Each number is 200 + 40 x the weight over its row's rms, rounded and kept within 0 to 999. Layers, rows and columns count from 0. The size before them is the row's rms in percent of the matrix's.

# layer 2 MLP up, 384x96, rms 0.238, rows 121-145, columns 0-95
091,146,197,220,160,171,119,169,150,186,217,249,157,196,202,165,256,223,124,175,276,172,253,209,216,255,214,178,245,167,205,225,177,132,219,221,162,177,239,220,217,183,169,289,241,199,217,203,200,194,204,124,159,180,283,168,159,205,209,222,276,263,153,167,220,129,212,161,158,133,236,281,128,229,200,192,167,169,240,145,220,144,246,201,212,188,220,185,198,161,178,199,183,209,292,174,195
085,138,184,196,197,159,207,123,188,143,187,206,197,286,192,254,236,156,208,243,168,181,261,227,118,164,153,125,238,179,129,146,189,233,238,168,237,300,162,188,183,205,158,186,193,221,178,179,169,211,156,171,232,229,171,185,183,175,173,212,210,219,187,168,134,298,142,231,242,211,225,141,280,228,177,218,210,240,260,226,246,249,236,247,178,149,195,223,174,270,159,221,217,200,229,193,242
120,235,178,231,243,224,172,159,190,151,198,219,193,269,209,202,237,205,204,151,208,286,175,232,150,207,211,197,208,244,218,311,226,169,206,239,243,207,256,202,172,187,242,216,234,237,165,132,209,250,181,216,213,164,244,128,147,142,162,292,159,151,155,214,189,173,119,170,155,200,256,139,162,217,205,165,180,189,207,214,170,235,190,211,174,243,267,173,213,110,275,190,191,253,185,181,125
083,174,234,188,152,223,170,173,152,220,239,157,134,130,218,314,208,274,175,234,229,188,208,152,215,215,226,268,231,120,119,265,178,184,199,190,208,212,218,137,247,241,203,138,161,166,151,200,162,196,144,163,207,210,133,255,156,167,204,85,180,190,205,150,224,195,188,259,150,216,228,198,203,203,165,203,206,208,192,192,162,241,189,167,138,245,128,219,188,188,175,148,216,172,241,213,237
099,207,160,207,79,183,220,216,230,163,172,264,156,224,225,141,181,294,173,230,182,195,185,210,170,176,151,178,142,239,273,187,177,230,227,243,206,141,162,197,183,165,187,202,220,217,184,196,245,186,237,240,182,241,144,228,239,219,223,209,240,227,231,168,173,182,234,183,182,191,198,200,214,142,199,201,228,155,119,109,165,250,199,148,195,185,242,194,166,230,238,272,178,161,175,232,348
083,190,269,246,191,182,224,175,217,219,173,213,177,106,252,177,125,224,131,226,191,236,206,231,175,213,170,110,192,168,157,168,148,271,193,254,183,137,264,246,229,218,151,204,210,214,215,163,190,196,198,254,135,184,224,186,229,209,180,202,272,174,158,245,192,220,252,157,227,88,189,200,164,132,272,250,152,133,162,191,182,195,221,252,225,161,196,168,235,203,233,158,176,144,229,167,176
109,185,198,246,207,183,159,235,125,238,216,160,249,241,202,232,159,215,207,246,192,194,169,187,114,210,131,134,241,199,130,181,137,157,192,162,244,174,191,207,208,221,249,266,203,308,226,238,186,253,214,249,279,240,218,208,143,233,204,164,196,228,229,238,213,232,134,199,157,199,205,160,184,172,189,223,167,152,242,192,228,158,163,205,322,192,197,223,170,209,309,194,201,242,208,231,229
102,167,217,253,178,197,216,222,231,233,215,220,235,179,296,197,194,227,221,148,226,148,264,175,233,143,196,144,260,230,245,220,175,268,162,190,239,142,235,229,188,207,199,195,211,226,285,180,164,237,194,263,193,183,190,168,218,107,170,203,267,248,202,156,108,203,262,222,227,211,245,182,124,239,228,184,219,176,255,221,161,228,140,248,182,126,250,139,186,211,135,164,220,192,191,138,204
090,137,161,248,232,166,179,247,197,257,131,217,155,211,142,211,241,135,218,148,179,290,183,199,212,252,212,188,204,196,261,237,289,159,141,192,217,150,158,241,215,182,194,140,119,158,157,212,151,229,183,222,304,248,237,251,197,184,234,242,198,177,224,187,209,243,233,163,205,180,189,230,250,234,162,153,201,178,197,241,225,195,223,173,167,204,199,265,278,149,190,255,189,162,214,262,164
104,123,227,199,185,252,235,187,215,193,148,158,285,177,180,172,197,210,90,233,202,224,240,160,160,184,272,273,215,176,246,253,251,257,303,189,220,183,217,241,202,161,242,191,229,164,288,231,189,203,211,152,253,200,196,211,227,157,189,192,215,216,168,171,182,168,222,127,272,197,266,185,189,207,223,181,159,145,196,124,233,184,171,135,197,156,220,127,183,172,207,199,235,163,226,202,249
097,253,128,182,215,231,165,190,164,178,178,211,110,284,254,158,167,149,237,166,221,262,242,165,170,201,226,135,277,166,245,242,213,228,255,162,245,143,202,254,229,133,245,177,234,205,178,191,229,212,205,185,219,209,258,164,205,229,188,227,216,209,176,227,288,168,180,180,163,168,173,156,198,253,175,78,201,256,228,148,137,211,176,225,137,200,138,240,214,199,220,195,177,219,217,174,183
114,175,201,208,178,122,247,156,207,215,175,263,177,257,220,262,194,216,172,138,196,164,191,164,161,202,154,150,305,198,130,155,209,193,159,126,283,164,197,210,161,173,170,178,196,159,148,175,290,195,226,256,228,208,167,193,192,220,192,263,194,178,192,124,150,191,208,191,210,163,200,164,174,221,168,228,307,142,232,248,105,213,182,200,195,234,206,193,264,260,214,210,178,162,177,171,187
089,252,204,102,131,263,152,201,223,250,210,203,163,224,169,180,171,202,259,187,223,136,250,258,267,133,254,221,224,216,172,261,213,231,232,142,219,220,202,225,97,176,175,215,206,124,211,226,232,214,217,257,249,197,175,230,166,235,191,175,206,258,179,240,190,284,251,264,236,195,198,235,189,169,212,165,170,199,200,161,206,208,171,219,224,182,244,257,310,192,188,243,252,207,206,155,175
085,240,223,170,222,189,208,158,198,159,154,258,183,132,240,137,226,138,133,202,167,154,192,241,159,177,208,215,177,185,231,181,179,266,188,177,225,231,203,227,193,183,182,240,224,122,213,131,200,192,199,114,133,223,192,175,228,155,234,180,197,176,250,205,175,223,212,199,198,164,192,184,207,198,215,261,197,295,199,136,121,300,104,212,231,133,147,167,134,259,168,138,195,217,225,228,208
097,176,195,248,152,217,192,178,235,256,185,160,185,271,140,219,220,144,241,167,171,268,289,207,288,250,178,163,174,170,277,220,196,198,192,248,179,215,221,95,177,266,197,215,183,165,198,173,280,233,158,258,191,203,190,142,212,261,208,243,207,221,188,165,289,193,137,199,168,226,211,223,210,213,195,161,176,158,231,227,284,175,214,212,222,238,146,191,188,290,237,203,168,204,181,172,158
122,151,200,177,136,192,168,211,252,265,227,205,180,197,204,179,225,209,207,149,183,155,201,191,197,238,253,278,112,221,224,156,157,245,190,206,176,284,170,246,145,202,162,176,141,241,174,243,155,250,143,196,244,184,226,232,166,129,153,245,184,237,170,291,225,183,190,215,177,175,238,157,162,182,216,205,188,135,177,181,200,269,104,210,150,189,186,139,169,267,215,254,188,170,200,160,130
085,196,201,168,204,288,218,137,223,162,250,273,179,220,192,144,254,170,232,253,155,217,218,232,208,217,300,176,181,157,159,239,143,248,103,215,176,230,234,226,246,165,172,226,253,244,134,167,192,216,237,184,158,172,188,158,186,213,213,193,241,256,276,233,145,184,177,174,116,222,235,245,194,246,178,165,200,228,183,180,226,279,158,225,213,115,185,224,175,155,246,199,178,194,202,141,205
116,168,247,151,122,215,185,234,194,212,113,214,214,209,259,197,196,212,230,263,268,189,178,186,129,251,150,231,140,223,200,208,121,231,211,270,181,179,160,171,261,193,160,225,216,209,149,198,170,230,205,155,279,306,226,225,260,97,179,154,274,249,182,200,219,207,215,191,215,194,160,149,170,184,243,214,245,236,187,231,178,188,224,141,197,216,208,238,232,164,169,234,169,247,205,239,248
098,232,228,259,236,230,216,261,145,175,145,154,145,202,295,211,245,206,193,147,197,212,172,168,225,200,196,179,209,140,221,209,199,260,172,223,191,202,204,128,214,99,228,212,240,243,239,264,213,218,263,249,212,282,205,183,176,178,191,302,170,233,112,224,157,193,226,156,254,211,195,233,160,168,202,157,181,157,183,239,227,183,253,263,185,131,213,162,254,218,188,229,260,234,196,236,207
116,213,142,140,195,197,140,183,112,189,258,193,200,245,144,129,203,208,186,166,197,191,208,172,177,155,197,170,224,203,192,216,115,192,200,199,203,264,226,202,204,109,168,214,220,216,170,270,237,137,204,202,187,252,289,149,129,207,152,233,189,164,238,184,175,272,140,229,172,272,234,200,212,203,190,198,237,257,199,251,186,245,248,108,172,251,205,209,152,169,183,119,179,194,214,239,246
088,252,191,248,200,216,167,127,166,241,233,222,135,266,177,275,260,219,264,207,179,177,234,202,192,142,205,193,171,175,91,168,201,153,180,210,259,242,238,244,226,236,143,166,259,243,146,199,172,229,143,202,225,155,185,149,193,223,183,282,278,191,171,191,312,249,197,174,180,269,177,213,207,249,189,195,233,176,227,154,191,184,179,217,138,159,240,193,210,190,199,143,210,181,195,147,186
076,203,157,258,207,196,155,236,158,266,204,261,171,244,221,175,206,256,204,155,235,218,145,223,233,218,201,257,143,234,198,224,189,142,208,230,178,249,173,220,242,297,153,271,205,178,199,216,227,116,280,184,170,153,173,284,205,191,231,255,183,153,195,159,210,165,180,136,119,243,257,200,252,145,161,238,197,162,132,197,275,176,177,171,204,262,174,171,193,167,233,224,207,176,207,176,223
074,180,190,189,216,259,233,285,243,227,219,158,240,216,224,192,219,213,142,241,154,273,167,239,125,197,266,239,150,211,243,182,171,161,219,219,217,238,192,225,189,166,178,174,213,224,246,206,185,221,154,178,231,126,211,166,214,221,170,200,238,226,274,134,177,117,178,211,228,202,185,154,219,162,236,242,208,181,284,254,277,119,150,242,152,227,251,182,242,248,147,250,218,148,202,163,258
123,214,196,264,223,170,213,249,188,178,182,274,218,175,223,242,189,233,151,170,195,136,177,129,172,229,202,198,165,150,182,206,285,256,188,215,205,166,245,229,187,170,210,198,196,186,161,247,194,218,195,205,226,250,214,186,191,180,207,215,175,218,165,186,209,205,208,293,157,183,221,219,188,104,99,179,160,202,211,120,248,256,224,134,141,242,284,184,224,217,183,229,330,208,190,218,120
112,190,228,222,243,174,319,234,186,221,208,256,251,265,165,204,149,214,212,184,183,184,268,175,201,229,226,113,239,190,160,198,232,192,217,109,169,168,201,205,224,188,224,177,196,173,265,178,167,161,221,189,177,133,187,163,177,181,157,274,199,179,187,208,206,165,228,222,245,210,139,343,222,251,186,120,177,219,253,235,193,192,202,204,265,148,134,208,242,192,231,206,159,195,166,162,165
# layer 2 MLP down (transposed), 384x96, rms 0.166, rows 121-144, columns 0-95
099,214,194,216,204,167,183,219,213,172,196,170,244,234,116,260,216,219,121,217,175,211,233,243,213,246,230,175,202,162,236,241,168,195,233,234,263,131,181,163,124,246,186,231,195,168,250,143,189,188,230,228,176,227,298,123,175,151,231,165,186,194,211,158,182,133,170,204,146,286,252,228,198,245,163,306,197,225,262,186,165,219,250,189,213,291,191,211,208,194,120,245,168,194,197,219,196
083,188,197,159,133,200,214,121,149,228,206,257,242,266,176,238,129,273,188,215,154,218,179,209,169,214,188,155,122,181,213,179,137,223,212,141,98,269,179,173,226,292,200,213,161,295,223,212,210,220,177,234,206,142,210,204,154,222,241,192,193,187,267,206,200,196,177,213,143,168,176,173,244,174,267,189,137,145,169,241,240,252,210,183,214,192,208,150,145,185,226,242,198,158,160,157,178
105,220,148,188,232,219,208,242,173,253,117,173,229,138,218,174,291,147,192,159,114,194,195,204,157,230,196,182,209,293,178,215,237,158,173,154,211,178,197,205,157,234,180,284,146,164,212,153,221,149,226,139,143,190,174,257,169,242,186,202,224,179,271,178,226,151,177,159,210,219,155,174,158,283,247,200,247,237,251,204,268,239,216,217,237,195,172,262,217,236,220,271,143,186,184,226,193
080,224,186,176,186,207,106,200,224,213,255,198,199,164,181,185,236,214,263,185,192,215,197,245,218,207,206,177,237,222,209,127,196,248,251,186,206,231,175,183,145,233,271,182,205,207,208,141,161,131,239,224,229,246,204,191,254,291,224,259,163,147,150,216,164,181,237,145,259,224,155,115,243,104,163,184,243,247,171,175,211,154,212,260,170,196,212,173,229,189,185,298,185,274,162,175,142
105,225,198,179,175,110,258,166,226,186,222,282,156,206,246,202,165,187,193,174,193,179,196,226,187,164,225,232,273,227,251,206,336,146,274,156,213,141,187,144,233,175,234,185,182,202,199,137,204,200,195,276,175,217,190,171,133,249,185,252,196,178,172,197,216,119,143,151,224,205,206,174,189,198,204,155,223,240,203,217,235,197,221,154,191,199,186,204,142,159,250,231,104,191,288,245,212
085,226,228,217,142,194,207,236,274,206,174,147,180,179,245,188,175,192,171,132,233,267,215,143,196,190,155,229,213,122,159,235,160,195,225,265,214,161,253,199,280,295,166,234,222,210,102,209,243,221,158,237,201,247,246,272,202,177,147,189,221,189,228,148,172,176,252,209,173,243,252,236,263,210,188,159,104,265,245,175,213,216,243,196,236,225,178,196,149,151,182,204,243,187,220,194,167
104,140,210,174,141,217,238,223,216,198,188,218,221,173,220,168,192,252,248,264,174,166,164,177,152,230,179,190,264,192,175,185,183,204,245,272,246,240,229,227,172,190,231,201,153,194,173,215,229,155,205,228,223,207,175,165,150,174,246,139,133,213,253,165,210,249,264,167,224,238,173,238,173,178,207,209,131,156,216,185,133,210,314,152,250,199,179,267,251,201,157,274,293,128,261,165,181
103,152,135,190,226,177,149,240,177,213,179,101,278,233,211,161,192,182,191,149,214,171,196,153,223,164,158,186,198,238,104,221,248,170,185,171,154,260,238,266,181,207,177,214,233,130,194,126,234,214,274,223,176,221,164,165,189,194,228,189,190,191,178,232,172,282,170,211,213,242,238,176,167,162,177,154,209,169,176,214,224,208,163,197,277,271,223,190,177,240,305,238,146,119,218,232,201
099,249,193,222,196,166,198,272,189,232,186,219,170,216,227,210,191,273,261,201,170,203,228,137,151,235,214,241,151,121,129,296,226,254,200,187,148,230,256,200,163,187,194,221,165,197,223,202,185,219,217,207,222,253,228,185,264,164,275,235,221,238,131,197,156,158,172,276,168,266,180,151,154,217,178,260,153,245,229,200,190,181,239,188,243,232,212,108,214,175,168,225,182,215,256,103,200
114,152,205,128,239,209,151,148,217,209,204,162,221,119,278,206,158,193,216,206,213,228,226,176,212,149,262,226,162,239,220,176,185,204,139,221,237,231,217,203,181,208,173,160,236,172,209,257,249,243,217,170,164,179,193,266,254,190,199,234,168,122,211,141,161,207,284,186,240,142,191,235,222,190,175,59,265,186,203,231,218,217,182,186,214,151,219,174,231,228,160,200,231,172,266,295,251
092,225,252,170,204,232,255,251,215,219,185,164,261,227,180,225,180,204,137,184,230,140,158,267,291,194,228,218,254,252,142,262,257,159,244,189,220,178,150,88,212,185,255,181,202,119,213,181,164,144,229,164,156,246,119,186,238,207,197,268,181,223,222,137,155,230,209,193,167,235,202,180,234,202,216,180,221,261,163,190,129,233,269,187,166,201,209,205,194,170,149,215,196,236,233,254,208
107,271,346,196,173,225,206,204,161,197,254,178,237,204,242,191,212,203,189,200,198,174,274,209,198,239,265,187,216,196,213,200,229,201,226,163,204,103,186,174,265,156,238,236,170,199,194,230,207,158,168,203,170,257,164,189,223,226,145,112,206,185,275,287,247,230,256,243,241,185,234,256,217,256,260,259,214,169,176,202,162,248,206,138,228,149,212,230,190,197,267,189,254,190,222,199,219
098,245,252,162,183,159,257,222,191,149,236,188,100,207,174,219,216,160,217,134,227,220,155,200,268,213,202,168,169,186,192,239,157,184,210,165,284,145,179,242,190,218,256,238,139,174,205,149,135,263,227,202,184,152,206,257,225,219,227,203,190,206,94,226,234,239,251,161,185,123,215,183,215,146,191,257,225,178,153,213,231,216,150,187,234,193,248,194,193,230,251,177,130,148,112,237,222
086,199,170,319,182,175,196,222,241,196,171,240,227,267,231,293,171,198,189,164,186,200,221,156,252,269,220,208,187,171,167,233,173,230,147,211,186,203,294,170,172,186,241,164,227,234,144,224,183,220,125,205,195,221,217,193,171,175,182,228,253,264,176,210,199,212,149,217,238,149,230,205,161,134,197,217,174,105,181,259,247,149,218,154,188,251,211,212,210,182,217,132,205,155,159,121,114
092,226,271,218,124,233,204,181,200,232,178,179,236,118,157,217,163,174,230,179,113,216,205,238,154,230,142,127,210,169,148,190,234,210,177,202,278,172,280,161,228,207,173,251,143,198,220,142,235,248,194,208,73,167,206,202,195,209,176,205,169,179,269,249,189,212,227,195,160,121,184,215,260,245,209,173,224,160,223,233,296,201,186,171,164,216,235,136,220,178,166,210,211,190,189,228,243
117,170,255,205,138,264,110,223,235,197,247,271,213,224,187,194,202,199,206,215,132,220,114,234,253,226,184,220,260,215,136,122,160,223,152,185,216,215,145,233,255,201,184,187,173,265,234,260,192,250,232,165,159,311,156,223,219,225,169,241,268,178,260,159,204,170,201,175,209,193,190,188,173,231,247,164,235,269,180,155,236,223,203,154,224,202,186,221,201,178,242,250,269,174,197,203,255
095,219,129,184,247,172,243,237,200,147,170,185,143,220,168,136,144,217,153,210,225,186,154,248,181,219,217,183,221,200,172,189,225,184,267,220,157,212,146,164,196,181,151,196,206,296,212,254,259,186,239,195,144,216,254,124,154,180,206,240,232,222,193,206,170,164,240,209,131,234,231,278,243,179,269,171,104,129,156,206,236,190,239,214,180,220,100,238,210,187,175,226,233,187,228,252,251
102,238,184,235,252,176,256,196,213,191,165,186,126,209,213,204,191,237,216,142,253,136,134,223,165,281,182,157,194,178,195,193,189,233,157,254,223,183,180,208,202,247,158,220,274,242,147,178,250,227,201,265,206,204,160,198,242,204,170,142,161,231,244,168,214,241,198,300,166,194,212,266,148,191,221,213,186,108,137,199,186,139,223,271,164,203,157,193,161,104,233,155,248,236,166,222,167
085,114,262,157,173,203,215,185,185,214,212,229,178,201,184,197,186,172,257,172,232,172,246,185,251,202,232,244,261,250,209,173,207,178,179,215,209,219,267,214,185,214,148,198,185,162,151,181,222,262,277,305,237,121,230,186,240,235,227,102,202,123,251,206,198,237,235,147,108,190,196,165,186,199,141,161,182,247,189,188,178,246,156,173,264,219,248,120,201,139,183,244,215,175,165,199,213
111,217,188,247,183,163,221,235,207,235,113,154,228,152,202,182,189,258,219,239,180,287,232,240,144,191,208,186,196,246,189,245,248,175,240,169,219,221,197,251,204,188,192,140,193,173,193,177,203,206,178,251,253,170,262,219,267,221,199,222,184,256,197,236,142,245,227,171,209,267,106,240,205,141,184,89,169,263,203,199,205,221,250,170,233,145,203,276,171,217,146,190,141,162,256,212,126
092,287,209,180,185,181,270,144,195,258,163,215,187,201,196,164,155,146,213,191,159,225,189,230,104,217,219,167,184,166,193,200,229,179,137,224,112,163,93,176,93,161,202,166,172,222,189,220,186,159,235,258,245,242,126,207,111,230,212,207,233,176,232,182,244,178,258,212,98,185,176,217,212,127,211,182,182,209,172,247,220,232,239,244,185,187,200,193,243,224,178,186,177,195,222,153,175
076,149,184,244,219,202,218,202,165,187,147,274,166,215,177,243,242,207,191,221,220,223,191,176,89,114,172,202,264,246,196,161,215,217,228,161,188,208,277,166,167,157,238,227,170,215,167,162,226,231,159,210,253,298,179,170,139,220,175,199,190,174,210,223,114,126,205,255,236,189,128,182,116,181,193,257,228,233,214,182,141,173,221,186,227,242,111,171,154,148,199,191,196,237,169,193,171
088,183,270,185,235,212,278,240,224,218,239,204,196,215,227,225,230,182,181,170,223,222,239,249,189,157,187,215,187,171,261,246,198,174,212,268,229,283,228,210,205,182,123,270,213,176,191,200,226,180,157,227,198,150,171,176,188,202,211,293,248,276,281,164,195,196,203,237,206,202,148,188,210,221,183,166,193,247,253,165,210,137,160,142,68,244,219,200,177,85,199,190,176,181,187,258,215
120,225,157,162,213,285,222,205,158,219,196,131,180,233,174,229,173,247,214,237,177,242,181,210,230,164,222,206,256,309,251,190,191,122,180,182,200,200,157,205,154,194,175,230,170,210,182,154,195,248,194,242,182,165,137,194,241,251,218,231,197,137,320,254,232,226,191,129,217,159,223,197,155,221,259,245,232,156,168,217,141,157,185,257,199,194,191,236,178,212,233,142,89,213,171,160,202
# layer 2 MLP gate, 384x96, rms 0.251, rows 122-145, columns 0-95
084,161,178,138,205,177,219,184,159,98,250,169,252,184,151,189,243,190,166,176,183,255,192,167,188,190,197,267,250,191,181,172,210,242,173,207,204,226,137,166,272,153,198,175,120,144,145,207,173,203,227,178,213,198,210,197,187,219,231,238,189,232,210,88,150,220,224,199,265,186,208,157,228,181,202,244,198,196,260,251,331,188,243,219,227,199,255,247,175,245,118,228,175,129,181,194,190
120,268,198,149,242,192,249,211,168,207,240,208,256,148,154,144,185,196,189,209,173,160,225,177,255,149,172,214,188,215,126,178,163,177,273,148,177,260,183,230,220,190,217,293,210,177,210,225,174,167,181,206,152,184,191,206,218,279,159,172,214,185,125,128,119,130,219,189,217,154,162,252,218,225,153,247,245,196,235,138,134,213,217,220,200,203,132,181,208,228,220,140,133,112,170,172,188
071,166,132,231,152,172,252,218,196,171,193,165,224,253,199,235,191,183,164,214,189,190,260,169,103,175,188,138,190,219,227,139,243,190,182,227,194,201,230,191,165,199,109,231,178,228,165,267,159,235,176,158,265,253,269,203,167,228,157,246,153,178,204,255,172,193,171,163,127,209,154,220,235,192,237,229,154,133,248,163,168,205,179,242,246,154,273,203,194,188,168,198,310,147,182,203,134
102,142,153,242,226,196,225,225,177,177,172,167,284,156,208,178,250,134,173,287,152,202,273,166,190,271,209,220,227,181,191,154,208,252,211,189,186,184,261,226,127,272,211,194,189,220,242,193,180,193,236,209,198,191,189,161,229,202,161,201,96,173,231,234,210,231,204,213,137,175,137,170,213,236,186,256,121,194,234,216,173,167,220,299,214,130,159,183,211,244,168,161,276,204,147,259,193
084,182,211,195,190,182,200,180,174,204,180,197,165,157,203,163,213,262,134,216,269,144,194,250,161,263,223,102,252,142,198,231,163,201,139,153,184,233,181,189,191,231,277,251,188,196,249,202,181,226,194,259,203,186,218,177,237,202,114,234,251,151,135,267,203,208,141,208,224,148,209,208,225,183,192,180,252,127,175,166,199,211,201,268,255,208,147,192,267,261,203,121,131,228,271,229,202
104,195,218,230,223,179,232,172,179,220,247,196,271,216,190,200,266,128,217,214,172,203,134,238,194,244,205,202,160,261,194,163,127,192,199,201,211,183,181,183,219,218,169,227,174,206,233,247,182,164,225,202,228,248,185,260,308,178,188,321,278,250,220,175,243,105,228,177,183,175,213,245,240,145,261,196,170,183,222,285,213,179,182,279,187,158,169,191,200,243,198,250,172,296,188,201,197
096,170,231,238,201,205,156,177,181,213,139,212,138,247,215,221,162,192,239,157,166,187,132,160,189,213,225,282,220,201,255,245,232,116,189,186,204,252,120,144,241,265,217,204,166,200,162,237,215,169,216,182,244,235,195,220,196,260,233,228,163,200,203,215,261,179,139,119,233,203,165,165,236,192,181,156,208,184,157,164,178,130,319,171,162,188,124,261,250,178,192,197,211,148,175,145,248
091,177,246,187,173,232,209,164,191,138,214,193,179,171,209,169,180,231,140,230,198,147,189,209,250,206,204,195,224,150,243,160,237,187,202,211,211,220,259,98,289,168,205,205,188,192,200,188,143,121,250,178,143,199,188,163,267,218,101,120,115,156,171,160,164,226,208,225,153,253,236,185,266,195,172,161,220,231,173,162,202,160,186,183,207,170,188,200,210,176,241,114,206,197,125,104,178
112,222,192,185,228,205,225,227,213,117,251,178,265,196,222,167,168,163,243,295,222,198,221,157,171,201,189,257,150,207,200,225,182,177,264,149,197,123,241,210,203,171,217,186,169,214,273,187,234,260,221,185,256,334,154,235,256,235,144,190,222,164,166,191,188,231,229,136,209,196,146,230,225,219,180,195,260,257,248,196,151,113,211,191,278,148,195,183,227,199,210,223,232,137,214,231,182
098,209,260,140,208,163,267,172,288,200,171,249,306,163,137,235,253,188,207,203,214,132,190,187,249,203,96,236,209,256,230,184,203,200,208,178,174,221,130,196,154,207,207,186,205,246,198,194,153,173,206,254,220,196,162,239,162,197,163,170,236,230,157,174,224,183,229,206,226,223,244,211,143,183,233,239,151,182,215,247,220,184,293,217,236,232,284,232,222,258,137,198,175,241,162,273,165
120,247,84,200,178,224,235,212,252,176,147,239,132,207,122,190,221,121,188,147,192,234,192,163,164,188,150,140,219,185,152,221,311,259,235,208,167,211,201,214,190,276,218,196,94,172,177,206,205,242,162,185,239,231,288,224,214,191,153,198,191,212,194,194,184,270,217,155,220,235,226,249,234,183,166,253,172,193,168,174,256,195,147,277,177,160,154,216,178,242,202,206,209,178,202,213,204
096,180,193,145,196,232,118,194,173,212,212,217,140,256,145,176,208,279,193,231,193,112,221,263,233,162,182,198,211,194,213,243,201,203,239,199,198,280,170,152,184,163,206,173,231,111,222,182,243,115,235,221,260,216,187,209,233,278,134,198,216,150,196,198,200,231,189,234,226,226,194,256,225,177,192,193,183,129,160,140,246,259,116,202,139,218,246,260,234,259,161,233,257,205,198,150,215
092,191,211,241,97,213,211,243,243,232,239,222,134,174,262,264,233,157,193,191,232,169,203,158,182,271,189,211,246,120,285,168,181,185,218,192,163,166,152,260,213,204,203,231,169,210,175,223,206,169,171,213,212,212,260,272,146,263,191,205,232,247,151,226,215,163,152,193,205,185,209,221,161,123,275,173,193,230,207,185,213,131,253,222,159,229,228,174,291,133,234,175,203,230,207,164,123
104,265,201,197,184,202,200,235,142,197,209,253,186,196,226,187,273,205,208,164,141,228,237,246,250,217,199,151,246,256,116,196,192,230,185,191,174,246,194,89,196,164,206,164,219,242,274,194,270,151,196,211,200,245,213,237,233,221,183,268,177,215,112,164,246,83,161,147,175,222,144,189,234,180,179,228,213,159,225,249,165,205,230,217,166,182,222,232,113,239,187,247,239,201,149,232,215
134,175,201,213,274,203,167,277,243,206,190,242,214,228,226,177,179,232,208,168,169,244,195,263,152,148,130,110,184,246,160,205,185,210,205,276,194,155,229,206,185,217,166,179,264,243,200,139,174,180,208,197,126,230,213,191,171,208,184,222,203,281,155,173,141,136,242,217,225,196,175,177,175,215,225,291,242,189,233,187,180,224,201,229,216,157,206,257,181,152,273,174,94,169,211,228,301
094,184,134,182,162,272,182,215,178,188,121,247,171,218,199,187,217,200,195,141,210,180,169,160,175,202,188,234,176,244,226,233,232,121,247,238,191,196,210,139,189,233,172,163,201,140,171,256,223,196,232,183,189,206,164,291,242,205,245,266,187,201,247,179,163,215,194,261,135,207,204,281,162,121,216,240,111,185,215,244,205,194,190,226,209,262,190,242,173,191,77,263,255,237,203,153,223
114,205,266,231,149,167,206,158,287,225,190,242,204,222,154,155,252,175,226,278,176,193,163,267,180,259,139,206,214,150,249,243,274,265,229,191,202,190,233,248,184,199,180,229,212,176,176,237,214,269,186,161,195,221,233,219,293,140,190,202,298,160,181,190,218,199,204,174,208,203,194,242,274,213,176,180,197,233,224,143,130,192,215,191,196,102,200,210,255,221,173,258,133,248,242,191,179
086,206,157,234,225,171,177,253,175,218,78,132,166,276,189,216,194,131,182,217,256,224,229,177,162,188,175,178,189,169,260,230,215,186,181,203,180,194,174,145,241,210,253,230,157,212,267,148,215,218,255,230,161,242,210,258,170,267,154,186,218,179,116,226,158,178,149,201,265,227,264,242,205,258,136,163,191,100,174,193,195,206,198,173,175,181,194,297,247,208,191,180,215,195,245,187,185
114,202,187,194,203,237,210,216,203,241,222,226,160,228,182,225,227,203,196,157,246,219,217,153,225,227,208,121,213,189,77,178,199,183,178,146,160,196,165,204,228,153,179,200,167,247,231,212,178,235,153,188,222,204,155,184,155,151,223,210,168,137,238,261,257,256,204,221,180,186,298,133,183,217,266,221,186,196,155,227,244,216,169,220,144,282,125,118,219,179,258,143,192,236,214,305,153
086,175,193,173,133,233,243,252,180,161,223,190,257,120,243,114,179,105,155,200,216,251,144,206,198,206,205,223,245,262,283,196,227,273,206,182,153,158,209,220,195,209,193,193,189,232,192,185,202,143,194,212,205,190,226,206,165,173,226,78,97,225,215,181,102,170,244,182,237,200,222,231,200,199,195,189,111,150,144,224,159,189,170,200,228,221,181,187,232,227,245,231,160,238,215,201,170
073,293,232,143,269,233,226,186,192,258,176,130,237,154,226,177,135,199,182,200,177,255,186,206,161,183,210,171,159,168,210,216,206,196,264,199,199,80,174,80,167,157,277,180,242,211,227,198,254,240,244,170,244,144,244,188,283,155,213,229,193,213,203,213,144,182,232,210,267,159,185,222,136,266,210,186,229,157,197,243,189,221,183,222,177,211,271,218,210,188,197,245,179,209,191,183,211
078,194,193,211,202,254,291,246,293,205,266,142,258,231,223,169,221,221,139,240,174,290,178,224,166,230,276,225,151,258,210,218,212,157,215,172,172,167,187,178,164,191,154,240,199,230,221,232,171,211,182,176,228,156,208,165,177,217,167,218,226,260,251,197,222,115,166,197,185,151,128,194,173,198,234,256,133,190,280,214,242,121,187,270,145,244,201,167,234,234,202,217,171,161,166,173,213
117,259,133,122,236,255,218,164,159,186,272,115,185,235,174,182,202,217,198,237,162,202,210,206,208,110,193,154,181,219,225,229,154,109,219,236,128,207,202,226,160,214,203,221,180,205,212,194,234,197,225,203,184,172,149,201,185,210,198,233,154,100,263,242,204,199,173,187,216,155,250,173,174,254,198,159,256,185,180,212,250,182,161,229,259,217,75,188,208,224,182,168,92,239,195,208,194
110,214,218,290,202,286,198,195,195,224,197,146,195,240,194,203,194,273,102,228,176,192,231,144,250,175,202,203,170,245,267,205,190,178,190,148,203,175,232,219,169,168,220,206,218,265,164,150,186,117,267,258,161,141,189,232,175,234,201,214,190,207,150,250,138,116,251,165,193,118,160,198,186,175,141,240,182,104,171,189,247,225,198,196,190,200,172,154,247,193,274,149,206,198,173,194,192